Weights of a small transformer language model.
Architecture: RMSNorm before each block, rotary positions, untied embeddings.
Training: a variant of SOAP for these matrices, 100M tokens.
Each number is 128 + 24 x the weight over the matrix's rms, rounded and kept within 0 to 255. Layers, rows and columns count from 0. Numbers have three digits each.

# layer 6 MLP up, 192x64, rms 0.249, rows 0-191, columns 0-63
136121128115137178156096160121127141134145175118112133172100099140130070132119116113135129127078147147142107144116162073119102160146149119127105155163120129112099144068126141062115128107146126
152139123135122173187129084100099141087153164127140121109096161133145150098152180148113117155136118146131154128137148166110114117113154093139130088136133107086102147139140101136136153093159137
144131135119166086106150107120122131097133115114160095075074105126130150106147133109118167180135145136102161091132119124112153129117118099124112095148142119116143155144140107138153084119139146
138144119111158156122145157075099109160117156174130159146180119163144096132151147111141137110118119122124110149130090153112129151124125140124132121140151113127152142120125131097124139153094078
132168120081101110114139133107167143166219090118118104174148147106174110118135121175146119140119089136143107147132133091104120115123107167107128134114081127170124118168110124149091113108082125
128124113163136115107124166146163101118113099115133097094122104128128132148162113109135100143143139145123122111167152132155102130150120147089127122182155137132159114154118109087139133095161136
102146150124121091092105118156104149134149135165127104061143134130129075138126173166222138123112126109128140117108122124068162144130108148094102104107157149119153159117139122152145102111149093
135135138114109085115112159154129159107134098189114078143122112097124124102138116111123108122106109111126133081139136125122147140124175106124119117121122094128140136096147129133116124101120127
129139074123150155143126137128171133151140162119130098198155131131157110126141134120166135117107120164097081119099125094117125127116138122158095105126139099146142136121104107188122157080099118
129157130176137112139146128121148121148109137127137148146156106140115151158146132069101112119100114119127116115096137102108140093129173121108122122112177135135141122171152105140191144136118164
150120114130153118161121174102107105150119137138103136132119107141094110138077144103112087072101137127080075097136133118115133123120137135136114106122117102174133100169093123118137141119114181
115118081117105146121138182137106127148083112141103080145134162109101121089094141133067145127145114109100092154121138126140130141082158125104169143159149133134136123120107112111153126121135145
133104139156151151150132133105120123133121145118147091120091096066174128110167114087124149141113145131152127106074131179131093088158139112177172091128122143123143128128099183132100122139076147
129120129144128150110084150108169073160130102113139130147110112141114105105116143107155130094118152124140129105116122123146114132096125114140101130105129155115122123130103143147105121148097149
139128138121099070115160099133137130146127127116130133144147093127104080098125119114096109070132146095116139156124121121096167178095135125134130139141151149135134151086149116174127137162120091
121101106153100130163130141154142112140186141124141140111092153158143126143086151086145110085153135093133181153113092159158108102122101118073120092108123128135160125124092088130139105108091145
103173150093159131095136097123155115176076126070121127077125110132124107130097130096147115116075116135127157115080176109111176125171152161128121076137120109168077094154095126078122126129131179
131123082092111096099101116153112099120119144156121128110146125178145147153123112130124134137121106182152102102132132157148105116091130125102106138160125108120137108178073150136106169134141099
113150156114137139101106130129101147187102131107129137095142152089110100172159161136133138135153109173166145142126146136150140145125125160136120148109122104109110151145156095193148108154175130
133158157146136137138078118126109131107168136125162184144143118138163175146158125118135125123126127097127141096085125181168129102163165171107099165097108104128090104138148087081099114109161114
193146117107166138121150152141124145129115151122144104119183128127153149113122146073109151132121149107109115138123115124092094152096105120098103143166152112143122139148144152093130098097146111
097119125136139100099143182100144104152114141202106111121150135112105131119084155131143153144111078121176135130165139125138154128160151146131157118117119107129128117122143155173187113121152140
142119143100101161136129143119143119107123101154098110144114173083148134108129160140093125098137097110138098135155130127113099070169146152134124104133134131157145126108155142096132122133113157
133105154160102093163125123087101160137148134107131107131066134127151116158108151188121109173151143121165134142131131124085160186142133126136115121135155125171165139134119122116132108171148120
122113115125126144128095107118120153148137099117117142187125142131129147149121087088113099140132142122175183150078138121135149152107123087124117105098144131129129124154112054134137151154072122
112116143145172131114113112096092117092130106157133138165129142105120196097111116113151115071140104144111136095168127130104134136151101148161143122091125124073111093164135152118120139100115153
161125135135135091144128111097132165116150122170129131131146143119101161100119150127130108141112131121125129122131141109142113107146136098156122094166140127080147124132116148114084166146136129
106149119133130155086119148152128114108114144138185125138120138124129182125112127155150138169135114179160142128168127108134141119142088101150122148124099130163124122147098125149144119138151115
159096135080113152120149094162145126156122152070110130111156137115081137128104089190097143123131140126167174129129120119063136116104130162122127100113118149146139126120127132141191108147085125
132094124133170116119145141112088095105145134141147098151114152165105156135148178156151142134105147180103133110123120113109112111151136133123156145136120060089130094097145120170111176093151141
144126154113128163153134135133149157145127092127088126125123132105143144131134131134156142122151133116144134172118100118153127140122122107138069118143132147199111121144086083101145124113181121
157087114158155122110123180139126113117123190121119152141125132118120121131099119164148149153137110104099108109174118150144132157169116192135120121134105141105156133118103133130134142140113111
110134137124115125158157122118166161125152126127148137140096122112111114135137103147180126132079140101140095100135094134152134148172105104150111100188100120091115132139113176142140144120131119
124123122159114130148154122140142115127151111143145124058106123106148132145120120117171086138091129113122100084148125104119126126098107094118100173166118134104106118093143146172119098135146122
149095152134091122121143113123085134122148137118112120130119113127115089086116108153155106092128140122128141112140096119099137112164177152096112140159120091144130107129099125107163105133141131
112150090141150127092121142092118146129153121150167133169106163136103134149152100156102135151146143106133111158140086162151105120144130134094127128136100150104135159104107101105127150095123137
144126161148155128110101105133121136143161158143127148120109170124147112093143124095143153122118127128138152138110122125132133149121141102149135098136094096092120139123124121135168152121114115
138145166153182119148141093096165116083143167136132116135098118134156112128128125111148109124097146152102133115142112110098131151111144141153121136117128108169143118149109096167147157088132088
096104123113135101106138150097140108143100075082100104072127089111149158144161164136098154114111162105091138140169169117102133088109116133110112177136164117133119142122121135140108120141108173
153137119136127042155122184096126125137142112185101091086111121103086147103131105102139139143159122136164139124086107149125137130101093114107139135158101158131126139112147116109146063128136117
160157130168107172170117155100130152136144139151160140133150111115123121166121126142138114132134156180123099130175086137151127145104134138158143190109123142132105127110116147110125146139134150
140138082085152159134164141130138147115132142130136117124137095097111140126172124143150160138122156139152099162122132136102120114118122149092141126094124109088093096132132121104139101118119119
130085141129098161136082122104129084091119166176109137155152102111136127111097092125110163144134169169164157131135183122104111147128097143116172086161140129122144143132111125125159135114126152
100137125160152076147114133110157096159134128128092124119085125124166160120150128101146103154140127143120156132130137153145121147135118122100117125149102126085112142117126129117117134113128111
126138129163098094123083115123073121125104130102096153116109116152160092157121093089096108105088118118093159180137147134136116146169151170110162146155160102114124173071162118138097132147107140
100080148158103149132113079128144109103113072105149144139095113138098124118154079134101157170175136103141192160151136133158083100145120136140140100153109151137078124127175108138156137146109109
114130155152102136112150137135120150147160133085118148111176107139147112130092134131145122119103111138107118135104066128147109174126145135124128117174122138131122101138123133153138134133111104
116155124102107088119155137171086139130105115152090154125143094086141129162113099096096144145120103134159155163138096166158096114154134089138167185148085111114090124111175173092138145135131108
130162096151147146091188164104116121113081120138082129111146125139129168141141107147135136185113095107146140141091165123098149105145140126139134118094122101136154113117120165133107133107157131
148100099148110098149093129148114137130145116104159092121090108143099173165105092141124092139105159102125136124156134096104151112115133153140115084156131074131097111116135116123118095110152128
111110115148125073127112082140077139146158089136146139147140117126133098120131118141097118119098098111124156130131130156183120114106111176172167135173095136145131108131168115128124132099104145
152137089114111150142127109147142120150131129153150115108124118112119107074150108119115110152148115116153084150072119165113100122117139096152098124145140125117155128180153125127122109116125097
131120138151158158131112122135127094147138117154160112188101162126121147068114111171102145090122138110119144150132125119118130139086134139142146127074055123148139127145091102095118120115117083
154130121127110093156155108127103172094134158167173078163101168117117139128099133155058159143144155147139128189128146161082089110111113105148145131132112129185109155115094102123115114124143106
137083143123139161094118156099136115099099134118147118138153168101159118126115139162134107113107157145191162179117136127102097126126116107199131134114116125110122084078164108141124128103153170
135159128123091150180178116113127116112124086117102148109152143170164122114159101127180150123141113143132119128126145155102149152178123109112111118148105130127150150177170153119157201109114138
123149162090109131094137132190172156102104156102099186126132134133123149131114100120173122128118117102085115080167127097142139131124127157099114103142100105121089112134121087156091119090133084
107136140147099165095144147116145101166095107134133149167135113109088142109149144139134086151140167104123081090088141171124144185106144115134128173128151098136126137125133130144076098132136151
117153121100160120146110099145150135130122105128101119099112063138121135118114135110145114123077081103140124132169117158140130114119085112171137160113110156082117109173138099174107123101083123
115141103100104149164062094118150137127150150138131137116126116130165119122111133084153116116159161120138128131171144112161126141168122137131084140164107107121112145127177129108112096129144129
120089121088142149145106128102105114129108072110139122151143127182128120119153140082123172123141161146134157146146151198140167153154114098137170099140127086121097106113107111128119134110165123
098083120128142110149159127065132061126143125128142143128160151124110098166108103145124110105138125124102118086122138095151173131094118147153162119144122102122140108138169080134125149155141144
127136201127108123103122103142154136121107177153105170096145111131118129159123111164183139137109182120134145149113124103134154096113140127156172110066135114094170117161134151161111139101168154
118107140071080128120152165157131138108132147118128106108120142148117106116151118176086121146088178151100101120105119123071101144114123136151086117173180166145118129140124161098148131120114112
112085119125140126087138146115134085154122099097109124079105135102129136151140119148125125143106156078141077150083123155098142123056117160145137098143125141130114155127115101127116100114126127
105104151126117134102130154135152109123107104115086156155131139129117114134105134103148134129107122158135110083162159069159143115117155119135142164105136130095060148130115127090125140146097160
124124103133108088142138127115124110123137144147113110092123150142147109121128133129109154193075130160136132184123122144130139126127159117114092146128160090118126151132180074132140177112116109
100090134146110129085104126145106131093098121126098110136111110162135098090145144139148145133132086165134155075103129144131112135100162103130123123119121164168160093110124118147143175094181132
121173161111121177113154154184146123094149120139149131117163104097124143117147175149113135179141103154156106133098125174108141121124181130122123157123141132111117165141156145125151116127121132
141084125133131095112103112125083116126113143150083125099139174120143149118116107117126089110152124138143161149151127105119159126103146132156083160179135101094111140135157130139191117115136133
139188138130117170140114134105125144124145110112167131103108130154145092156152139132163118133147159118106125130098105079040080120089095070133131111133144178135153146144126146134116085124118129
118125188100134140084131116130135109116153128088150141122105073145133115143162130147118125116124126156150129128120126126122161101121087125176073183108115138148127129099167152124118161127114108
190149119128115109107131139114132134161155095135109109132134145102136149137159154119110104127124105138155146158130139129149100107112125120101172116109105149092156113094116079101104134123115120
115132174174129110156125155049145169114122102128125141122102132123142108105106127144103157123125156118104173123157129151119089159164155131112142169150169140097140126131142148145126146107148101
105163155141107110140118131110096095099129117103121125133117111084088110130163141116098122134122135131118185113102140128166142208128088156107129151133101174102127155083113131122164143093101154
134139084096171144126113094145157087175144150169130130130152171102138129118116118119135101087137129135152124159114127145073144174121115133137083124100128134125103107122125117095156106077117116
103124144118103111114142125085147136139115109092133124148166113075122126117185118159111129126089165134152108148092101144109130106115154120142134162152131078135114167125131116160121101132075149
111137143057091164140111119072103133147089128131167184110142143118133124132123078113107146137152132128152111089086144138148137119140144144122145137144138135167093124074128144169145127128109155
114138115155117174151125111112147102117146147098161112136150133113115146088134156140127113139136113168088109093095131149149159142123125146155120147139099061153136120123108180127112143107100111
144117142174132106177154131124145131183161120126071131132118103120122146085131145170115124134144122131126176108138160138117108122129130134120145107159134139112156151122167094106139140133091078
182103113144128141117130170083090077094164125126100136146126136114159141089110139135115114139126133187128143143171074120165113104108104118097107098110166162121111092107188146116125069127151131
077121155062120148157181104113140162125114077156117123111110192110112119118131116162116099147100207100078140093106120093131132148125132154140131094103126107160138116087151126132149114113134138
136143122158130106113169104121127134111113141126125148137160112129156149125149152112109158122137099130116162106161132122122124130181089122135104096104137163094095149169136130087158088162114114
120143083125132097154138125126125129088154102153138053121153139136081143089152181118103134078104086121087132127126086111149134125106169140138109117151115138157154163153149127122064107105151127
125146149133154141126103128083121134147122123137139159132124133127158170118117127114153130153159143137168174115121157106176125133121068127133115142096118148105155108157131121081099108153121137
127114123139152170123136080129099154128138141105124084146132128153113086145124109093149138158161120152157144132138118127168121096159171170138135090133119160144152136130149096112129070151156157
137076102138144120120135149132161127142128143132123115123144096143124137094121145124111111117105122099157111153125102114110148128155106116117131158122086156104139135073121154092163142135164147
137136155129146132122102147130119131149143073110137166119135132118137146131123116126146098129181091123176150121111138128069131110162169137078121110148094120090122134125110124100101107135114129
123100105166124125159136105157134112103183119125136116137098136155081130159119120155133133120121144144107117132119095119095104169154145107161137087125125088108143130106110137085187098086108096
123135131142081111135102134137152095135151166112096150130079168113143078140120114148170118145140114080117168173108113118142138166154143139141129109148093151132133133130164116112105135097163142
114084125126112126103111096102118096131112094173179140123108129101155122137141097128122170118115148139114143159056136127152151104145166122161154110097145131112130115105114104128124101147162114
116136117107108122096171116123106118100167127166097094108193130109109147122108121162174146102108110121133131116119099106127146151158095142142064138150123126120075120166124158114095130134146127
125138154092093112135116170120106174148136113140121130118127123114155164110126136148120124131143145109160122131103120148127127144159150213079165104126138141136092133150122140138158117127127131
102072093136140161140115087140094150124145163146142107126135147139128141098153164141098155139134111132147135164116119129127106055111134125164115136136137101110177140124114147115098141162110112
132152159146139133142119150143176132156115139108152128065192126114125117137087149128124169181134117134116124119100176105135110127143143135122131125137109163143093103124138101120058136167136156
118084126176139102102128150150158103110157130112132111124125133119153107108121124105096120105084096106105126100067160126138164091082151117176137157139145153108147119102158116099135105146141163
102106128094179117146118136143198138125097145187122094164106101131160117148138157164173115130077131116117143123125118129104123177105122111110143136133097092149141122106060117157069139131127097
154126121091118165118092145142099162129157122128128115125107089138101130118105174094098119161136145109142121146140125121094087087104132124140160115156123123125113134122165155133150171152108146
099098116178136140126125104102149164097173108146167143164142134144128131103091129092115093097162103118155136132105107097147123123104170103151121121123095103129150136077144107147063178075169126
134136157155129136125092124141126147172167118129092144137159152137119159073080156162132088139122098151194109121148111129146162120122145129165106143136137159073154116139147112102139111139106110
117109142177141140191136136091091140123111179136116153168135128122108089137148150136163117128120117095125128124163150101102123165126093129131099173134108149102138126127130138137139122135133116
153081126121145128126087094106116112120104139149107117129135086160077137144158152133109170163145094127107160127110128167154136086128154101152113155150149141123150142122131124092119182148137154
118124097123153159096146120141121102067101123110161124137102169149116136154130167090108163128134147156131142142172115119160133102099152147140173118082121125079127131121138097162148122109135130
091187117118105098171107130087131072121111131164134121102125157129156063150122100187161109166121107159140161125108125123095159164162117102124101131138092126147170136148087210116102109146143120
151159107117119112103153104115085139143165132094104069142165119133176111087134121112131124130130153116145122178105117138125096136157126109077118138133157159140139122112137137123141112159107097
140144191108099125127106121121154103129126137150132128132096167120136118112153104153132077170121129118145128143105146131153149126144121120129175128134127086145145112132141172113121122114108135
137117135117102130117107102119162145112142137121146148142168122183138153125175137184148133140109137085135118157092132176093164151102126128159122149146202091167097130125132079108114152142102152
129131146130112155133137140155153142136121103136111105143126078123138144118117133136132139158109150094117079142059146153082156156135104148134090150156129098085097115159147157117113129106148156
139119146100152120131155140082125163115122116121131155160140111136087111158133155141151146115124114140135175090150104132154111120198119140140110138098130140167146103131118135210148096131120132
091108159116144116131144120126168138120111118077119148078128117056089149128173115149121097164128136124133092141086153096159133106153130101136076152168104140119121131158131158174186135072116089
117088140119180140113117129116118070093086121097132125096103129128124128092139108079119126124142099142125105096134149143133116123144127083132166099099109121155137100123124203115115130123147129
136148130156139158149144138105161090128133086093114096131156157121123149145106127153140113154150145082116119145134139136148165175179128144116140113084108091110142131128142133117152121127081114
151131135093127150128090156158115101130096103123143175099169144149130144133129088121097115096133110143085126146119130118129058163177141103122145138146118175138156129142125157149117154140139099
142125172136120146130108149129132130158132113142122136136116074156135125135102111138148152133139102130179152086123133154115136122159140121147123099164130094116122124126130110126128129127127112
131168145125143139116120130121111125129117137141145132126170116113149076117136114120123135122116148139133151132100132108094119123100139091092103183105133131152164099107154148117167132139147158
124145133179104129109118119155117109114103132123089115112107108099106104150138123114101116177130129135136110076088103145121103132106125131105114134097118146112150129094054099153103167131134123
108171138151117100126155139138108126073146123133159130121136141116162137164128116082105144135132131122097149161092155145165136100149135147135132153119122106140105106106174091132095111108129160
130098095105129139155133125132122118107144145150127135123141125127147143143125152121122126132106148132142116158142100107126116105157109151110154130140119129180167128103109187104097107110158092
148147080093141138132134173126102079162076128151137150114119157098128087105088124059097145136152184134152142131109130124133129127135098157180149125130108161120106085171106119156154132136134102
134131092144133101143148103138094129134110126081090133094099146139135130133083112123154118142130144154124141132123168145114086107117153162111137123136100138136121130148132141106158108106116131
148129147147124126121179081145144138177138134138099149174149158169120173144148105175164107124128155113104130137152121136132159144114148162106123120083159099126135136134133122103124153113121121
086113113190098148166152125093138130117125087173104118098115111146062142109132156146148131107135125107134119125119090143122076113117085149165112100126139132122084100145126150109086129104164136
082133062103118109083158136091102140143162134103121104094132144102084124099167123131124135164129112125122087131129121138113140160177129140114104127128126101149112159124103163124103101114129115
112137135131129119136136139127149074139161145145088135135157123109121078153105121143145109130118155196111143126105101125101117141102097114110163203111145148053147117119115116157091101150152105
114146176160139101086106139133093124133137119162138115128128114145141156131160141116128150103146130113080135167142112133104137130150142108129108123205124143124138153162086140207151135106111113
165140111158123153131136156166131145125145115155128085134101102121157085085118101118122081091098103125132157158107105122097126148125173126142115145176119112083079113092130163095133081157123129
141132137128137153094121108104144104141093092109119142156102161123123133141148131109158125109121122146147113118150145119125079144079121136092132125166124191117118119120107104095129117125095143
165158187147104145159107090137121115143099108090095094114081125195117092095121097172135141191120170118156134110188109137116115181117140112111136132118127132152127123131146114108119127173151082
157086137092140141124143109140140146149134133105109117103150143146168154138158131129149089129110158095119156132138154162138148134035112149122130147139090106110114127107142126146121125111058150
109114089096084107120107167129102125151090089151110113102137139118121131136130125175101168107115160101121143199122142149090135167125160153123142094122104147136087139147085103138100150119140147
089168133147124144132126118108129125151157089112111112153155102123140122098112145103106091131109145174142158127114140154134130127121150131134129111166110106184113124134130136164092076088136099
116129147147105104149121115080080140128095131141117110125143087115142121137175089163131141107096117122144204143152135122112123136130115145083091135134116144097161152149112120108152182122053136
142103155110084126094072106116162120140120113145141143100140102103135118139139126138104097147118169156102137157136143118130133092106135168114088125123142162105150172090165114102146088141121110
121102120107118114119094151112113152121146117145158091093118171099146131113169127158136136060105099093122123148133108120127129122125117113139097140084119128093132126131145133113149151120076113
150130120099112130135110136163123148171128132169117171129126117129128114083146093139094119091139147134129139148124132086109085196129165184123137123173121141177150095118150079190139158125142112
129141136117154126128109122114134120145118152102112132109127123177121117097135136143090123131130144094145166132104169140105142151120153110140153109129158090137124094108125094136127112140172106
128142131112109122110112108140118110147119135101135122117140114116155121136127118148119121109087224161101115108089126112093094188089098142119144130141142118112134117091130142192125125111113160
158132132129142120146109099132133131144136126113093144135105143155093114105144128117094113048139125147117134137132166128165097151112123116158081153091091146135132071171098135112112121090121111
136130128106110166153153103110129133123105121160136135156096136155139119141097111133122125110144131127156129129109110163119136108111140155109137173130137144147177143081147128112119122099147177
141066142116150105138146141141122132158147096119145087149126105139133104137149119161112149157100153158129052130127094129168120126119183120068173120089121126121132146151099138121159142111143132
079140157157115158114142157168175165165127092106108083127150103134150152105119120148120125129169135128126088087141123106153136153095119136125091130121118174123128118143114189139131116122138124
098134120100124125126150149087136164120132133139129111095135174113134094101122134114121087163148135104143131114130109146092146129098147121136122128095120110139080124124130071127133111145158149
111075122070113137145145120119124078152160142166123126145094138134097087128119102159112104062141102053110145141155114113093165124112097103113062108142143141160139116146154127138062139146147129
140166065127111123096147126201103082162096091182151122135151119132173118109129113116134174119140101164175115120132142129104135146121130137144119120136105087170102132146130110123144106162156130
133164145121132113125109143148153097151119112154082081163147081161088108172127132163136146137162168146113090160169097105096126147139102121113097095151134129106098144121127131094166122151086112
182086121144131150102118091134140124128086184130125131146105125113122196135149125117075138116143099137137148135159150156134098124094152111128144113147139119126102173102128138142130101146151113
087117148162131141114120127136134088133129061126133159140157135117132093125130156107102172178117123117160087141091142141114138166151173109165116170118107140134116132118126147100120159103128099
128130148118157117125105073155112099111147114174113131117110120114113109096105131112135171149114141133148093112094093135100125072179142141120105112134140150131136130144138114131104175130161156
116140096117109159163178135160151111095115140173135137145111156115139150143133120119154098148135160151136179124056146127146182121143149138137072132136151114135152140140104081142145136111135111
100076156117109154138133099137145112143133111123101202127159140112135128152151086132108124124116137128113119121138134118110140143087130124140151115113110126122109094133118127138140135080146132
134164147112125133116131152107124142093130147138116215118137159123140187149130105122127037130121107079148118102154130138137132113158107108148123118119111136114091125151108134132122102108148113
157093135133132139137171144116096149096131138119122127151120135116134122130109140127186123134114094112100112137115090073133092095128177088177154141120100110137142159120141113148123124128136124
151123110102128172137123114151116128123134111087159104136125123064101081132123127132089135099154113176123104141148144126113083099123152165153141088109090109129154117166157100105108166111113122
168151148117128123167098164109132081122076113163132109102143136102168108119137116123139158115117148117128121095120144127118098177132147123137142157148101151120110104062176143135141154107137076
148172121113158126106143126134166099138097166137119171100167173108150103095147138129136099167132110155140130138128100112148107122147174116117140184123136114101141151135121140140134103116139170
180119104133158131167144090124113105126121133136151160168134107129099171160131150135148104140115178131153108152150129078151138120123167141094094152134117143121124118138149145095171099113163121
130153141155142102103130136126089166159117125139178197117132108110173120129147085156105123101108123136132119107194150153108122100133143102153148098106068107176165121069156107127121112151101126
149116096110159132143154129152113146134143128115157132156141102130104137107203101127144121159072138163111111107102140154095088176136139155113134139138165118174108111132124139114086126151118138
104127149132121123155139115078146102155134165112165126088094156146152135130111142135149096105148157127135138116125143167132141109122133164106134118140117110114118108121155134110117092121125135
152139148141102100137108151143128174126127143137125149164121086123147131172128122090153163132116130074123129078139136124130130142097109100087123144144164124096097119095160111087109131098139115
134132111149100148158127103128108117096110111137162119098119141144134127117112114133140151137147116109130131102077120162100134159164151108133066121142116124151128098145136137132107110164178149
129136151147114106127152121133184109102159122105149148090172098142126139136111148119129096088149133117114148050137063145138098132140119130095099147130145116119088145083146117100131125131114160
105134115173129171135161125163119110145153075138081138155105136118085080106140151131142099117131109172143159134165131105149131136120128192151117128127155103137137116104120097148112108096159133
103142146126173167093114142108121099143110147140125121092122144140103142119171174158129150157070124143117131156113136109102145085129119055120073135097159136142152167123125124107152127113167116
153119112095145125120114155130142101171138138147144092130068129132135123099141129120157163118102149153147136154146139095179138135118080130147119152108114138114126149119135130154129159139126118
098144168142124140141100148125104154119177098106155122140134130158145125105131108138126121128130108106123173091112103151127135135145121105112161121134105154140126093115157086066108147171093192
100157122152098142144151133165118123125136124162132124154123158113142125110113130131126131136113108076169136103114089079091119137130106125139143072140144141156125097144134096132115123150115122
130142141134157072083144121146127097110116099123091132119152101138185104096103162132154107107129147093149150106131155120117106146152160149093115116119155101148148118144177170155096109102132116
088151138151108152134108124136172139142127106126124148131125124141136108137132168115134112130095142091142157149149161163148134179172147126132149177139121093125146157135127134165127109151104114
097116123102130131130110133116164116092164126145144165136129140161116090137128137113139113102132114064144140138130184116113113134140158112154118106107139125147152136159163105138175112165083093
146091148158119150135120093165123142142108127159138091136129130114136110130135137143120130122189155118149117147131113144133130148113162135173096136121119089123134117105117161150130143110158098
118162151124110169145137139179153125098118137105203134133086110141103140107121136118126130085164139113159145120121134162160106114122075091115148147147121111145157092107167107132135141132128129
176144121148170086146149119103094138121179132164143135144112111096151144104179131140111134118148128127155136104159140136169142137114085172154107171132112086096155156147145101104113129157165102
150106148129137134123116113089138100118164117162146142132111110112108129142139093118165159101121127123136121124128116154162128160142151124071114120133134182115112136165129151120122157090170083
102135130152130125151158122132140135104163142108145097149118162133170156138122126145121101111139150117158113125152156143088114129134110123159084157112083168105087112114109102152068150123124109
138098111115087118128153108116144096123137105160117162185168085138131149148141122118143099111108150168161088158120158095143103145130123133129142169108091139140139093124096133175101135113138128
109116133126175117139134172145086096086133084141136149144176170117152092159113153117096087109131129099167108159123123137116108127168092123130123083120165136122131091147101145089131123150112188
133158096152114108147118151133112122187143133090151125149112077186118139087157177167138174116140133127140121132119105127103137100112129099122139124116098171110178143083176137104100099092141118
132149135117105096158156134129130164149114146145130147129123100167111148102116122157126108114094099111096075125143076114124142155125093145141147111142115163142123111099136164119133105109104100
140114115164102149119114105120167138109134123128093134132154170141150097168119163122137110132131122125126126118102100126129142110146135131121142171149156122120137099137111157109143113138178145
087093140151136106114156173136143127149186215130127106140123126159058173098115170137115131151118096138117120131144113105122123094105118120130133143141168143142124145147131091097134153165098137
154115129106103142130119084117155098151157087112106130149169124115114189162127116169166104106165109146140122119098119093100125145123137116129126119126128118111085123151128163112155095154110102
105150094171091138122125137134142161121169116084173123173111096134157111147161144152068141134125151133139092134163146150126132145146102159114132162108163092125127138119100151136136132135145127
135155146147152119155134144114125140125138108107106136154143096132132109177114185120115131103143130184148164129124210093144108111145153130102170116075137137111142155130136073108109132123106143
151201156112134130114140121089131132121067122199132173164148163137137120114111117147081132092131150119130089103137177071079132129128126090127135140081151100159142131096129137168132126146159124
163126117141125135097115144149101117105109169122153160073140128118087127091167154122079105179110074132095133132163167103199115107124139133124160114121136173137138111126170147138138117123138112
125145109118123118123107128114082119067110148100163143122129093152116128148129153198161146119152153103123147176143114094127091111124097124123082127135147135118115090116113146143110151074127128
110132094121139143137163122145111085140127092145112107130159120164102125097150110124125152116127148171178142171125147119107137134160127148136121146142138168150156118126128152095147125154157118
112150148157211119149112145131128119147103128100127140116122090120113105125116147147112118144152120102131128137159124159155075120160107103117139113098152131130074155160147139147107150147131142
149098132108109142130132119170126123101084145146145145180105071141121162138151103105162110113139143133111149122151125089092102146149141113096131128131098158125156131092093133148108141127130062
117134144150132108105101159142114157099164129086121158126160173125150132135122125182119114118132136118143088133100135144125151162131160136160132141152135128130121094100118094132111099120176147
147140140115138103100115139125131086154121106144115139189106138144113168122127169173161119110107085115117162104142144095125178139134097170180133108114097086146108126121157107156147109120088110